Weights of a small GPT-style language model, trained from scratch on English Wikipedia: RMSNorm before each block, local attention windows.
Each number is 128 + 32 x the weight over the matrix's rms, rounded and kept within 0 to 255. Layers, rows and columns count from 0.

# layer 3 MLP up, 640x128, rms 0.318, rows 521-547, columns 0-127
[[139 129 115 129 111 112 209  93 113 128 168 128 146 133 146 127  80 129 235 118 192  54 118 130 150 100 122  89 167 142 120  39  77 127 115 117 126  89 145 158 131  95 188 169  84 121  97  76  71  93 143 129  77 110 115 147  52 169 144 230 102 114 134 192 115 188  81 118 124 139 171  95 136 125 148 161 151 128  89 154 133  82 132 154 139 158 187  97 101  74 182  48 111 107 147 127 136 152 140 112 132  71 157  91 165  99 111 173 148 144 127 109  75 118 151 183 159 142 161 136  85 148 131 157 102 142 126 152]
 [121 153 107 133 135 117 111 137 102  56 124  76 129  97 171 126 134 146  74 180 165  87  87  82 110 124  89 136  89  78 147 111 142 114 161 161 140 152 100 112 151 115 121 130 138 158 107 209 126  76 116  95 154 156 125 170 150 101 148 125 135 118 111 101  63 125 105 146 154  81 105 123  75 164 146 139 158  74  91 106 167 137  93  67 145  82 126 139 105 117 176 154 121 131 192 120 137 180 110 152  80  86 110 112  80 171  88  99 146 207 169  96 121 133 182 126 106 109 122 186  43 193 118 131  88 190  97  64]
 [ 91  82 196 123  88 168 134 122 137 115  77 208 102 119 123 144 126 130  75 118 179 144 170  90 120 182 141 119  80 131 191 105  81 100 132 138 126 156 119 111  80 190 106 115 148 114 143 109 152 131 151 134 146 115  67 115  47 131 144  97 144 172 164 140 109 137  98 149 128 119 163  88 119  63 183 105 117 155 135  53 118 120 148  83 111  58 111 120 127 105 119 126 188 141 154 134  89 114 128 135 105 118 154 109 139 127 121 133  68 145 150  97 104 142 156 115 110 125 101 125 155 139 184 117 137 102  97  89]
 [133 182 189  98 181 138 129 153 146 110 117 173 148 196 144 115 160 123 143 105 104 151 144 110 108 111 163 138 139 172 103 161  99  97 151 118 170 119 171  72 161 121 148 124 118 147 152 163 155 148 131 103 101  83 121 139  77 142 131  72 112 137 136  89  90 167  71  96 205  98 101 182 112 190 164 186 117 208  74 128 131 112  91 132 165 104 131  93 153  96  99 171 128 131 160 118 178 144 178 162 113 103  93 179 131  98 108  51 149 124 107 155 114 161 134 115  83 183 161 139 157 110 135 204 135 141 137 136]
 [134 180 176  91  70 196 119 166 145 120 200 115 161  98 126 184 168  75 102 171 122 123  84  85 142  74  53  33 116  80 157 128  74 106  87 166 167 161  79 195 105 180  80 128 113 146 159 130 150 112 104 153  91  87 109 141 112  84 112 140 187 127 102 127  78 101 143 143 137 141 127 180 123 194  67 177 109 116  76 172 119 175 156 159 132 124  80 127 121 156 105 164  78 105 120 138 231 109 106 239 100 152  89 114 104 114  73 113  85 158 103 193 118  48  81 114 141  86 129 159 188 140 133  33 122 180 100 113]
 [120  83 111 170 204 146 195 136  77 148  89 155 138 118 127 142 112 155 124 113 187 146 215 145  80  98 193 131 110 136  93 118 102 141  95  61 147 162 127 143  77  79 137 134 121 119 195 101 111 101 112 171  61 124 133 135 150 108 167 111  95 124 115 126 141  94  81 107 136 111 192 142 137 102 171 144 130  96 104 121 122 122 175 138 191 141 123  69 126 158 161 108 118 219 129  89 121 122 102 122 137 104 136 126 145  84 163 140 160 123 186 138 167 147 188 156 164 165 140 163 124 137 116  90 127 153 156  89]
 [122 150 159  97 133 151 106 121 164 163 168 115 107 161 242 147 129 191 159  88  93 126  72  76 247  91 147 183  94 139 125 107 116  42  49 150 112 198 118  67  66  94 188  91 134 157 199 100  53  69 128 103 115 143 104 121 156  64 166 114 153 100 156 142 147 188 101 109  83  94 150 148  93 145 120 148  70 112 132 173 113 100 123 186 132 123 115 145 100  94 177 143  43  96 107 132 141 144 162 111  85 109  88 101  94 105 137 140 116 148 126 160 111 163 204 178  84 116 102 158  90 138  90 123 112  98 125 101]
 [182  78 134 168 104  95 131  93 135 133 126 143 141  74 149 170 142 183 144 102 130 109  79 128 128 210 153 141 147 149 130  91  98  55 124 121 136 103  32 145 172 111 175 171 173 165 198 180  96 167 103 117 106 168 175 146  82 104  68 149 146 161 122 143 128 122  82 135  87 103 161 134  94  75  98 101 135  97  69 139 158  62 107 103  88 156 136  92 128 154 130 147  97 162 117 195 130  77 176 145 104  89 121 188 121 112  94 111 135  97  67 144  95 165 150 159 102  83  74 188  67 155 163 173 119 153 101 128]
 [ 95 104  68 128 128 136 125 101  91  52 184 174 148 136 145 117 144  80 158 229 127 114  87 124 144 114 106  91 147 105 147 141 101 123  83 123  93  82 149 126 166 130 127 157 104 120 159 107 153 108 143 135 138  93 115 136 156  63  58 167  93  41 119 103 124 128 119  80 134 104 100 121  93 126 155 200 149 161 207  93 153 149  87 182 144 137 105 147 122 155 126  89 142 144 112 136 118 150 186 165 104  89 155 166 101 124 105 144  95 151 161  70 129  76 171 187 156 120 167 148 159 101 129 128  81 101  54 171]
 [ 91 130 108 110  63 155  58 107 139 136 118 159 185 112 163 202 139 101  76  98 201 116 146 183 107 117 175 111 162 172 148 153 122 116 129 129 112 188  49 110 223 110 164 192  73 107 112 128 171 117 135 143  98 143 153 159 171 134 126 131 111  47 148 134  90 151 163 136  95 107 153 139  88 163 159 125  97 135  93 150 147 148 137 132 110 141 128 130 124  81  89 141 108 155 104  85 124  92 177 119  83  86 139  57  53 145 143  94 151 132 125 181 176 139 144 161  98 124 156 159  41 151 162  87 130 164 168 101]
 [125 141 112 171 110 158 128 132 111 132 132 143 127 118  98 107  93 170 157  64 114 124 140 120 156 168 123 128  94 122 120 161 116 140 128 110 143 117 132 120 138 172 106 109  93 155 127 173 140  96 158 155 124 128  88  81 168 101 167  80 166 176 121  62 133 125 144 114 119 177  97 141 115  97 120  83 175 129 140 136  96 127 135 121 135 133 148 147 149 134 164 156 166 173 156 120 115 134 109 102 127 148 146 130 177 119 158 115 120 113 134  89 168 161 141  94 116 100 134 125 140 152 168 123 161 111 161 124]
 [ 88  95 110 187  93  90 112 169 117  87 182 128 163 124  73 141 118 165 137 139 180  98 181 130 101  91  68 171 131 112 139 126 172  65 113 103 158  99  80  69 171 184  76 183  58 123 149 132 164  71 169 180  70  85 174  99 105 122 145 178 115  83 140 136  75 140  90 106 126  92 195 184 117 157 174 135 151 170 175 133 102 144 182  94 127 135 171 111  61 107  81  92 101 135 111 152 133 133 138 142 123 123 192 166 159 166  89 148 126 141  92 105 117 157 128 128 131  84  80 108 123  75 108 142 138  76 147 118]
 [151 133 136 128 158  87 143 111 148 161 114 137 137  98 147 145 123 170 130 132 162 145 121 130 179 142 130 106 169 130 104 132 121  63 105 168 133 111 157 114 100 126 127 110 134 132 131 157 181 122 130 135 122 142 126 107 142 113 121 131 124 144 133 145 100 138  96 105 107  99  79 135 173 104 129 146 132 136 127  93 163 115 103  98 154 105 109 132 148 135 130 133 118 124 109  80  95 136 111 111 166 110 123 159 133 147 101 137 141 134 120 106 103 166 180 160 111 145 140  86 162 130 140 135  79 140 147 164]
 [164 114  92 177 153  96 121 181 140 111 132 165 145 157 115 163 125 115 121 112 132 100 162 164 127 108  63 178  92 121 124 131 126 143 134 132 121 138 116 150 137 103  96 102 167 136 114  61  83 109 109 155 131 110 146 105 128 135 164 100 121  66 143 130 105 130 133 142 137 105 147 156  91 173 138 178  94 151 127 128 156 163  90 152 131 126 139 138 131 124  98  86 125 165 179 115 131 196 137 110  81 134 143 137 124 169 120 102 123 140 164 151 139 130 115 146 104 182 105 113 110  94 117 110 113 111 146 163]
 [ 68  73  89 132 149  87  99  86 147 100 151 185 179 172 110 154 157 100  79 113 131 164 154 156  91 145 152  89 128 151  80 224  91 103 141 123 193 164  15 139  58 160 143 160 196 170 204 146  80 149 105 106 159 119 112 115 145 108  86 165 101 144  99 100 171  96 127 156 111 100 144 172 118 118 163 146 174 164 126 153 111 123 145  99 150 149 166 151 137  79 141 141  54 204 167 106 158 121 144 121 105 101 211 184 161 134 104 183 166 119  60 118  54 112 127 145 185 121 160 159 159 139 126 146 163 171 148 140]
 [106 177  72 146  63 129 189 155 108 204 176 133 102 148 140  81 137  73 197 130 120  74 161 135 120 101 160 147  78 131  67 126 235 137 158 139 118 206 116 191 219  82 123  65 114 111 136 139 141 136 140  21  97 124 110 133 130 164 160  73 162 147  79 125 149  68 169 170 123 104 141 106  58 117 164 173 158 121 134 157  69 154 132 110  84 198 111 113  39 163 154 167 136 153 150  93 164 135 147  95 144 126 117 161 104 125  71 139 132 122  60 159 108  27 143 103 180 142  79 147 126  30 139 142 153 124 128  96]
 [ 79 100 132 131 132 123 193 148 215 140 147 134 119 162 208 139 183 156  47 200 139 122 133 147 153  75 128  77  98 115 149 143  80 137 154 118 106 121  84 119 101 140 101 113 170 127 113  86 146 106 138  88 120  73  97 144 143 154  97 113 138 161 112 140 180 113 148 138  89 147  98 122 138 131 125 121  92 180  53 130 150 184 140 115 142 139  10  87 203  88  90 164 190 157 163  98 188 121 107 108 108  87 148 152  83 144 133 157 121 133  68 164 133 134  84 159 124 154 143  66 172 113 169 146 129 129  87 124]
 [128 118 121 130 112  87 182 115  71  72  77 103 167 118 147  97 162 117 127 173 120  92 129 130  98 169 118 111 152 129 101 129 155  95 155 188 154 179  59 131 121 131 145 125 151  97 161 156 100  71  63 138 123 151 121  92 162  91  77 126 129 128  78  90 110  64 128 188 139 109 112 127 142  65 189  88 170 161 115 121 162  98 138  94 172  91  88 121 153  76 102 137 158 110 126  59 143  96  84 137 125 131 105 190 110  55 152 159 193 187 131 152 134  75 121 111 179  91 141 113 181 137 109  97 111 139 190 174]
 [129 111 115  94 141  78  96 101 154 131 157 141 104 133 116 204 114 109 130 167 143 106 118 154 163 149 138  92 120 142 170 144 149 137 128 161 117 111 133 115 150  96 130 151 113 140 141 154 173 154 141 116 119 184 148 126 132 118 177 130 136 134 132 154 139 148 123 158 158 128 108 147 108 114 136  95  96 120 126 154 146 147 150  76  97 114 136 153 124 149 153  96  98 112 143 159 148 118 135 128 181 150 115 117 120 151 107 130  82 113 151  97 120 130 118  97 142 133 119 149 126 120 130 127 132 136 137 132]
 [151 101 102  83 195 125 178  97 137 142  26 127 149 176 107 118 157  62 117 166 107 167 109 143 173 147 141 112 166 126 115 160 160 109 126 115 134 143 150 135 156 124 110 194 159  97 152 141 101 103 143  89 124 160  55  96 146 104 176 125 184 175 139 109 161 133 127 101 116  71  54 139  99 145 172 100 147 166 111 219 112 132 146 122 112 124 168  79 158  85 166 151 110 128 126 103 112  99 147  88 111 114 128 162 192 123 128  95  99 200 118 123 108 152 153 177 130 127  69 157  80  51 140 103 111  80  84 139]
 [117 168  43 155 152 124  84 121 167 136 154 113  92 157  96 173 149 141 104 147 111  94 118  62 166 130 135 100 126 129 113  76 148 171 162 163 166 137 135 121  98 145 200 109 137 153 116 110 159  60 162  95 137 125 139  98 204 106  96 159  62 116 114 130 104 108 110 148 170 123 175 126 137 116 210  49 120  81 117 124 156 129 125  92 151  90  81 124  90 104 115 136 135 156 107 137  67 144 112 103 128 166  85 149 120 179 108 125 114 179  97  87 134 105 111 184 125 139 115 141  60 134 164 100  97  99 159 182]
 [136  85 185 101 122  83   0 137 137 125  99 123 181 166 130 181 177  77 140 152 127 113 113 135 119 162 157 161 190 149 168 101 132  95  62 151 105 148 209 150 138 176 131  95 157 164 140  84  87  78 144 125 152  44 128 169 123 161 125 121 119  77 132 150  74 178 147 203  91 166 123 112 131 163 243 124 165 118 141 163  69 114 127 142 119 173  98 102 125  80  48  98 151 179 106 120 117 107  96  37 149 147  57 127  86 199  99 179 168 165 144 152 163  94  90 173 138 182 104  82 145  48 123 195 154 138 197 123]
 [111 121 174 106 111 155 111 158 137 127 112 144 107 162 149 121 123  98 115 116 118  78 145  89  97 150 114 156 152 173 139  78 111 157 120 105 138 135  88  94 157 173 110 127 101 126 147 126 163 149 157 114 164 102 139 115 147 144 150 150 172 143 122 129 154 106 108 131 126 146 154 175 109 163 137 108 182 153 127 130 117 121 140  71 131 106 131 127 132 151 142 146 141 130  98 147 118 143 107 134 100 113 125 123 178 117  94 113 160 110 159 151 105 153 166 110 128  77 136 132 109 153 128  95 116 128  93 138]
 [111 130 180 147  97 125 135 134 109 179 139 133  96 147 140 124  80 126 119 141 139 121  87 106 146 125 153 139 142 147  83 128 166 142 144 146 140 121 139 144 110 112  93 118 175 124 155 103  95 144 158 116 160 125 115 184  93 130 152 118 101 115 160 128 127 152  96 106  95 177  94 110 113 114  98 121 145 122 154  99 131  93 101 131 142 109 102 105 113 139 118 123 155 147 126 119 154 145 102 134 134 127 121 105  95 154 114 117 144 154  97 167 115 110 116 124 124 159 133 135 132 103 161 149 130 160 132 162]
 [111  81 151 124 147 117 165 123  92 106 143 157 135 128 137 113 136  93 155 121 104 111 158 155 128 159 148 127 125 145 127 133 119  94 118 102 121 106 125 139 154 140 131  91  85 102 167  98 155 130 173 179  93 130 111 120 111 151 119 126 125 138  88 142 105 122 137  77 135 118 122 121 134 123 153 188 136 169 123 134 127  94 135 114 111 112 137 139 115 147 114 140 126 106 176 109 101 158 158 115 139 106 152 155 146 105 110  86  91 105  84 118 141 137 114 124 155 117 154 108 136 125 165 157 130 127 157 134]
 [ 48  93 107 180 107  72 169 117 158 144 151 118 136  85 152 128 123 121 163 125 128  84 149  99 130 179  82 127 155 118 115  89 150 170 133 132 105  85 147 189  96 117 191  86 147 187 148 170 160 142 102 134  95 143 163 134  81 161 122 149 143 113 114 118  93 138 124 186 129 154 127 154 105 163 137  94 157 181 169 110 161  98 105 137 114  91 151 144 167  79 152  99 150 122 165  86 162 121 152 134 123 125 149 128 161 106 159 176 133 114 132 116  53 135 120 140 119  81 153 140 128 149 138  96  84 158  80  90]
 [ 76 137 135 134 105 120 121 102 134 166 167 147 105 104 115  95 167  98 142 101  84 150  64  93  90 116  67 139 101  60  68 169 202 146  80 175 172 147 167  62  98 141 187  88 118  95 170  66 188  75  62 167 164 129 194 137 102  81 100 120 124 136 146 145  81 167 147  88 145 120 121 115  98 157 125 108 181 168 171 144 105 149  89 160 170 190  80 171 149 129 143  91 133 146 158 123  97 183  95 102 116 118 113 130 109  87  85 140 107 127 128 159 112  74  88 145 138 103 145  82 201 182 167 132 101  73 134  57]]
# layer 3 MLP down (transposed), 640x128, rms 0.405, rows 521-547, columns 0-127
[[ 78 170 136 145 103 162 141 197  92 115 152 121 127 172 204  96 129 133 138 120 103 196 141 111 190 217 143  82 136 124  81 173  20  87 113 125 101 145  82  77  57  97 102  92 190 158 151 133 125 123 143 166 167 165  91 132 114  86 172  71 138 163 136 154  63  87 207 167 135 154 106 185 144 139 100  95 178  84  91 125  96 129 122  97 126 114 102 121  62  53  82  94 103 100 131  98 130 118 193 176 132  90 140 128  66  83 142 214 139 125 149  41 103  94 212 145 130 169 129 146 142 187 147 137  73 120 135 128]
 [ 74 151 114  96 143 134 123 148 134 101 125 127  84 126 163 161  87 144 101 116 141 131 179 174   8 199 173  73 165 115 139  68 132 171 182 130 167 146  54 122 134  71 107 192 136 123 108  44  58 144 176 160 159 164  86 102 109 138  54  56  93 105 147  96 163 114 150 125 147 120 176 135 171  89 168 154  67 163 125  94 148 159  89 108  96  85 142 156  83 156 172 155 180 172 163  81 108 106 136 123  83 159 151  93  99  83 123 152 139 141 117 128 145 196 175 182 125 134 107 121 113 164 131  81 159  67 120 139]
 [101 126 124 127 113 139 116 140 149  65  78 127 124  88 185  83 136 150 149  77 114 131 117 119 222  90 128 159 146 143 111  97 113 101  86  73 112 102 192 100 120 167 129 156 151 192 125 139 150 115  80 146  88  80 188 172 161 111 165 180 124 123  93 100 121 105 149 115 152 144 116 161 167 179 144 163 106 173 189 151 157 115 135  53 113 101 130 129 107 177 137 141 115  90 143 150 166 140 171 112 146 161 165 123  78  87 101  99 112 109 125 139  99 165 139 133 188 143 124 129 139 150 111 139 118 133 211 115]
 [111 118 132 151 121 130 189 124 131 139 170 171 132  93 113 202  73 157 109 112 123 109 161 133 180 138 122 102 133  50 150  98 150  79 105 124  94 164  58 213  45 156 127 147 145 147 162 143 114 146 163 141 128 134 100  98 147 141 146 119 132 115 125 160 167  91 202 144 109 187 127 193  99 132 158 148 172 127 139  59 111 118 180 139 148 140 116 162 128 134 152 113 135 112 146 158 146 128 112 101 177 154 108 173  62 117 106 142  81 146  85 100 126 112  86 139 100 132 111 125  85 176 137 164 105 126 144 130]
 [ 88 101  90 164 184 115 202  79 125 197 136  90 147 164 128  73 118 176 122  92  76 138 175 186 149 180  63 119 156 124 171 106 111  72 156 144 165 224  70 153 165 140 126 148 168 104 142 163 100  55 166 143 130 155  93 101 160 134 164  78 210 135 182 125 112 175  93 108 113 115 119 102 131 151  60 103 165 204  63 157 166 210 170 123 138 117 173 143  73 119 202 145 179  90 153 155 132 136 157  26 118 161 141 108 152 166 174 138  66 159  91 133 169 148 176 145 128  75  99 156 127  90 105 134 119 169 138 158]
 [122 159 136 139  80 135 135 182 121 169  92  72  76 189 157 140 123 104 204 175 118 198 143 141  65 157 141 200 191 110  98 104 114 221 106 112 116 188 107 124  97 139  64 131 118 154 144 154  73 137  85 128  96  82  87 123 138 195  85 211 166 129  79 120  81 147  87  89 140 215 138  81 134  59  75 130  66 134 199 118 175  87 121 155 173  86 143 212  67 142 102  96 104 127 134 153 158 130 102 188 110 124 100  62 102  33 155 179  64 144 146 149 172 106 116 133  92  70 158 161 178  89  95 153  77 158  47 113]
 [124  64  84 127 119 100 128 196 151  86 136 173 177 105 151 105 116  87 117 156 139 107 132  83 162 152  90 140 134 139 161 150 119 151 144 124 125  74 108 106 157 198 113 156  78 191  95 136 156 175 142 141  80 182 150 147 137 156 137 118 139 151 131  95 104 126 130  87  95  96 126 100 148 156 132 172 184 163 171 106 141 176 127 144 143  96 119 126 136  83 150 130 159  96 126 127 110 171 131 167 104 164 177  80  72 110 112  84  78 111  71 128 136 108 122 123 167 100 104 110 127 141 173 174 124 126 162 192]
 [145  84 167 177  95 141 121  94 124 150 118  97 103 165 120 148 129 126 139 123 130 158 115  65  95 122 175 161 145 165 117 143 126 189 132  98 132 135 141 174 164 138 104 118 142  62 105 191 145 136  91 133 171  76 108 116 127 195 150  87 117 134 119 162 154 132 149  99 103  84 109 158 100 109  80 103  89 133 140 127  85 157  84 132 115 145 118 137 150 122 132  83 111 102 137  69 173 148 103 162 135 165 140 161 109 126 189 158  64 148 173 148 139 155 150 130 143 117 117  80 190  81  58 143 145  48 104  76]
 [175 127 127  69 165  81 136 114 131 163 161  64 119 124 147 162 102 197 142 167 119 166 171  92 158  99 131  98 152 230 109 101  92 104 191 112 123 121 152 156  42 102 178 177 137 168 138 117 104 154 143 160 114 142  83  87 153 119 144 145 131 118 102 182 147 156 108 134 133 153 184 129  74 127 101 160 136  88 106 128 106 173  42  89 143 144 104 151 181  68 158 130 173  93 101  56 175 166 105 131 148 182  98 187 130 179 104 145 129  77 120 160 172 162 138 166 148 113 123 129  96 100 140 122 120 127 107 143]
 [ 86 138 150 128  98 141 146 179 104 150 170 131  74 130  87 153 135 110  81 131 160 107 113 136 109  97 166  95  91  86 165 176 175 160 114  87 151 150 139 106  83 123 134 135 171  92 126 105 141  70  69 178 227 118  83 142 108 151 120 130  72 126 142 131 150  92  96 124  94 175 105 179 180  70 109  96 111 115 162 122 138  82  99 142 147 112  86 127 168 173 147 101 234 141 148  93 116 122  89 129 110 151 169 210  96  94 121 163 149 158 117  89 109 148  63 114 146 147 132 102 126 185 149 145 198 108 119  75]
 [164  57 167  93 102 130 135 149 162 118  97 187 103 139 106 161  94  94 122 142 133 104 142 156 161 129 115 151 130 131 145 156 107 132 150 126  99 108 149 138 153 122 101 116 120  93 122 108 131 136 122 154  93 143 170 171 136 128 125 143 165 130 164 121  97 135 132 141 175 134 127 124 160 122  97 138 108 127 184 115  99 133 159 153 139 119 143 141 140 119 119 119 132 131 104 123  83 143 142  97 105  89 145 116  78  91 161 147 160 156 120 168 150 108  96 145 129 140 133 104 146 125 101 155 131 113 128 125]
 [180 208 119  95 143 162 123  79 120 101 144 143 138 156  71 119  94 170 170 174 146 232   9 154  55 216  89 131 165 185 111 117 171 160 105 157 176 154 166 117 113 128 141  82 159 122 101 144 135 150 136 197  97 166 162 142 110 125  80 116 159  70 142  85 145 108 148  72 146 173 136  86 158  34 119 116 177 112 167  99  45  81 137  89 111  98  80 122  49 172  75 163 149 106 125 199 134  74 169 159 141 120 184  59 171 149  84 154  71  95 102 190 141 157  80  68 172 138  72  95 162 123  79 118 166 147 109 103]
 [124 139 122  44 142 149 117 114 100 147 136 133 141 152 116 100 118 106 104 118 158 126 121 124 192  87 123 102 135 128 157 132 130 178 130 134 162 186 147 102 152 114  83 112  83 162 114 107 171 148 110 136 139 108 101 118 167 131 134 103 137 104 131  75 125 129 115 121 105 133 102  79 195 116 139 103 114 105 109 144 148 108 101 114 125  94 119 179 145 150  99 136 145 109 149 136  91 133 109 157 123 139 118 111 135 120 125 164 144 102 148 120 155 155 127 125 158 117 129 133 122  88 145  84 148 159 128 105]
 [157 105 109  92 150 119 124 137 117 108  97 126 124 113 139 148 121 101  96 104  83 129  87 106 148 135  76 145 111 124 174 117 128 114 121 117 145 159  62 105 181 125 119 127 146  93 130  89 165 183 127 123 122 127 124 161 138 149 111  81 138 138  77 175 144 158 154  85 135 137 148 138 189 124 145 121 120 122 109 129 167 117 111 137 181 123  85 163 181 121 155  99 141 167 143  75 107 137 121 168 134 144 192 145 109  92 120 125  90  87 154 119 135 164 103 150 142 136 143 140 136 118 119 151 193 114 101 116]
 [ 89 116 115 108 134 125 139  91 137 100 117 136  93  54  99 170 137   0 115 222 170 172  95 138  76 134 172  87 132 130 145 159  56 189 185 180 143  62 158 169 151 129 131 195 122  83 142 118 128  94 171 153 114  97 149 124  96 148 128  65 167 189  78 114 140  82 100  50 119  78 118 131 131 155 126  92  83 142 191  75 109 138 109 116 118 144 106  74 125 132 102 173 237 196 170 160 105 143 142  71 139 137 166  94  66 118 115 166  54 164 141  75  82 175 120 170 102 154 112 100 117 131 115 135 130 187  66 149]
 [119 114 149 114  92 117  93 148 169 129  78  96 149 114 104 120 169 123 164  77 124 190 137 107 195 165 146  89 126 160  88 110 124 225  52  60 194 149 136 100  66 177 152 128 168 104 108  72 101 163  87 135 182 107  31  92 101  92 153 164 147  75 129 159  97 143 163 117  67 152 136 145 126  86 162 159 142 150 142 128 173 149 143  82 104 178  99 128 138 119  94  93 203 158 126 162 102 184  84 186 123 184  66 115 128 128 188  46 115 149  91  95 161 166  48  65 110 143 112 111 120 119  89 125 117 110  62  82]
 [139 106  61 185  55 217 134 181 155 112 146 149 147 103 138 164  82 124 126  46 117 138 125 116 133 118 160 167  97 110 159 151  83  52 177 120 119 140  88 155 114  61 163  43 210 165 167  91  63 127 148 146 130 101 167 161 106 190  61 167 174 149  96 143 101  37  97 182 153 197 147  93 128  92 106 158  89 144 151 137 141 124  73 194 149 118 159 138 125 129 144 109 151 169 124  60 134 114 133 128 115 133 122 125 102 147 166 125 152 233 185 109  74 127 150 168 163 101 156 113 172 130 115 155 145 176 102 126]
 [191 134 131 169 155 133 107 112 151  98 161 101 136 101 154 114  93 138 161 155 124  93  66 117 117 143 128 133 136 207  84  80  71  87 189 115 141 140 107 126 102 115 159 133 145 139  95 112 175 130 178 115 132 114 158 113 106  78 133  87  38 127 140 130 204  91 157  60 172 144 171  84 145 150 127 125 100  53 107 132 144 159 130 114 155 157 151 146  97  98 166 187 103 161  86 143 113 117 163 150 123 162 161  68 170 111 135 101  97 104 106 124 180  84  61 131 227 161  79 207 163 140 133 164 157 101 108 122]
 [ 93 140 131 110 122 132 144 122 122 106 152 124 120 129 122 118 167  97 158 163 139 156  98 137  95 119 112 145 179 146 129 126 142 128 164 145  99 138 131  68 111 135 119 122 158 140 125 154 146 118 125 148 155  99 183 122 155  83 102 130 117 103 158 164 136 150  94  95 139 116 112 142 122 146 164 134 160 123 125 106 103 131 133 156 150 131 136 177 109 102  98 154 120 148  90  75 156 133 127 138 139 128 106 123 124 120 134 126 100 154 130 157 125 156 146 157 115 164  89 118 130 111  95 117 103 138 154 121]
 [ 73 104 118 149 100 151 111 189  99 114 149 118 110 127  71 184 176 146 108 126  89 151 112 126 151 119 120 135  81 162  58 100 113 101 172 107 156  91 124 115 108  75 189 111 141 163 179 123  81  88  99  94 144 123 153 125 137 158 107 174  98 126 175 134 130  88 123  84 199 106 129 121 108 142  77 137 148 176 137 109 166  99  93  76  61 135 154 138 104  95 114 133 133 128 132 135 155 127  96 168 126 156 141  66 115 180  69 142 161 188 202 141 144 141 153  90 143  78 176 134  88 168 122  39 136  93  52 139]
 [103 148 148 115  74 176 121 108 161 113 153  74 189 106 114 142 127 158  44 144 150  84 149 152  69 151 128 142 114 198 141  95 109 143 104 126 121 171  81 217 108  51 136 203 129 135 103 127 161 160  95 105 147 115 156 131 181 132  81 157 102 152 189 110 123 191 151 117 147 159 137 115 153 122 167 144  95  96 141  78 103 116 202 101 103 106 126 173 141 168 124 160 127 112 140 130 151 145 142 151 165 169  61 118 139 139 153 115 120  90 125 154 192 107 155 140 130 180 151 160 105  77 124 173 127  12 108 118]
 [ 77 168 132 192  44 114  89  96  91 161 155 150 141  74 126 133 131 101 143 121 152 126 157 114  96 109 142 134 102 107 166  69 138 123 151 121 105 165 174 141 126 112 166 126 142 126 177 105 146 147 116 146 137 132 153  90 122 132 171 136 122 126 154 124 127 121 122  87  61 103 116 155 143 125  95 115 115 148 116 123 151 110  93 127 112 121 144 107 169 105 223  60 126 194  71 205 134 167 162  89 102 142 128 202 148 130 103 163 126 163  85 144  89 134 124  75 139  68 128 112 174  71 138  56 197 128 162 110]
 [115 145 136 141 136 133 110 136 103 141  86 116 159 141 109 155 161 114 156  80 134 117 135 119 137 114 101 131 108 114 127 110 164 167 157 107 117 130 100 128 144 120 145 133 163 165  67 148 117 125  91 136 136 104  99 112 141 140 140 104 107  98 148 116 124 168 159 138 100 189  76 137  99 129 142 140 104 159 156 143 117 165 148 181 132 157 129 123 119  84 118 111 125 115 124 140 142 116 143 176 143 178 107 126  74 129  96  96 155 111 139  98 113 135 134 166 140  86 109 162 129  96  84  98 120 108 114 121]
 [112 173 125 148 106 116 145 105 104 149 108 120 117 153 121  89 137 105  98 148 156 169 120 144 138  89 137 122 111 161 130 156  98 112 152 113 129 165 137 135 135 143  88 159 138 117 130 101 117 153 132 148 146 130 120 139 133 101 117 132 115  89 141 168 142 115 107 109  93 156 140 125 126 122 131 116  70 113 114 123 176 110 129 107  93 133 146  80 107 168 189 127 142 115 132 120 113 147 129 148 155 153 141 108 128  85 125 135 149 111 121 106 101 136 141 156 107  92 147 127 136 141 174 130 102 119 129 110]
 [136 168 130  90 136 134 133  90 113 143 105 152 119 192 143 154 119 152 143 132 124 144 100 163 129 103 122  96 134 143 140 113 111  82 127 136 118 140 128 133  93 128 126  85 138 132 132 127  95 104 148 150 108 131 114 122 143 150 139 142 154  87  94 129 144 102 153 136 116 163 127 118 132 129 131 150 130 151 147 141 141 115  70 127 105 129 135  98 120 121 142 120 109 111 167 103 141 121 106 105 121 139 119 125 114 126 112 109 202 113 134 144 122 154 173 118 115  96 122 115 147 128 124 113 192 104 156 169]
 [ 94 135 143  84 168 157 164 160  71 172  81 100 117 167 108  74 115 134 136 152 111 136 139 118  98  60 123 113  71 104 141  59 120 115 169 186  54 107  68  78 172 125  62 157 102  99  76  67 137 125 157 127 130 147 140 110 123 171  98 105  65 104 109 165  83 172 142  59 147 124 111  76 157 155 150 138 184 142 108 159 152 111 118 156 121 146 175 112 121 154 129 144 108 104  87 120 107 107 120 154 134 124  96 101 140 135 115 149 137 161 110 159  79  67 168 129 111 148 154 114 111 123  46 114 173 100 131 143]
 [186 160 144 169 115  93 124 149 112 101 120 133 143  71 186 114 110 152  10 158 119 190 164 128  92 135 163 107 149 143 105 135 111 119 104 101 142 116 154  99 146 150  92  42 162 134 145 155  90 120  99 173 119 101  84  87 152  89 115  97 156 167 132 148 116 181 107 154 136 103  90 142 142  85 132 125  60 117 106 166 150 109 137 116 109  91 126 162  79 171 165 119 135 187 172  83  96 141 216 121  81 115 166 110 104  67 112 156  73 109 103  53 112 208 157 120 142 153 217 177  78 120 123 168 115 130 117 100]]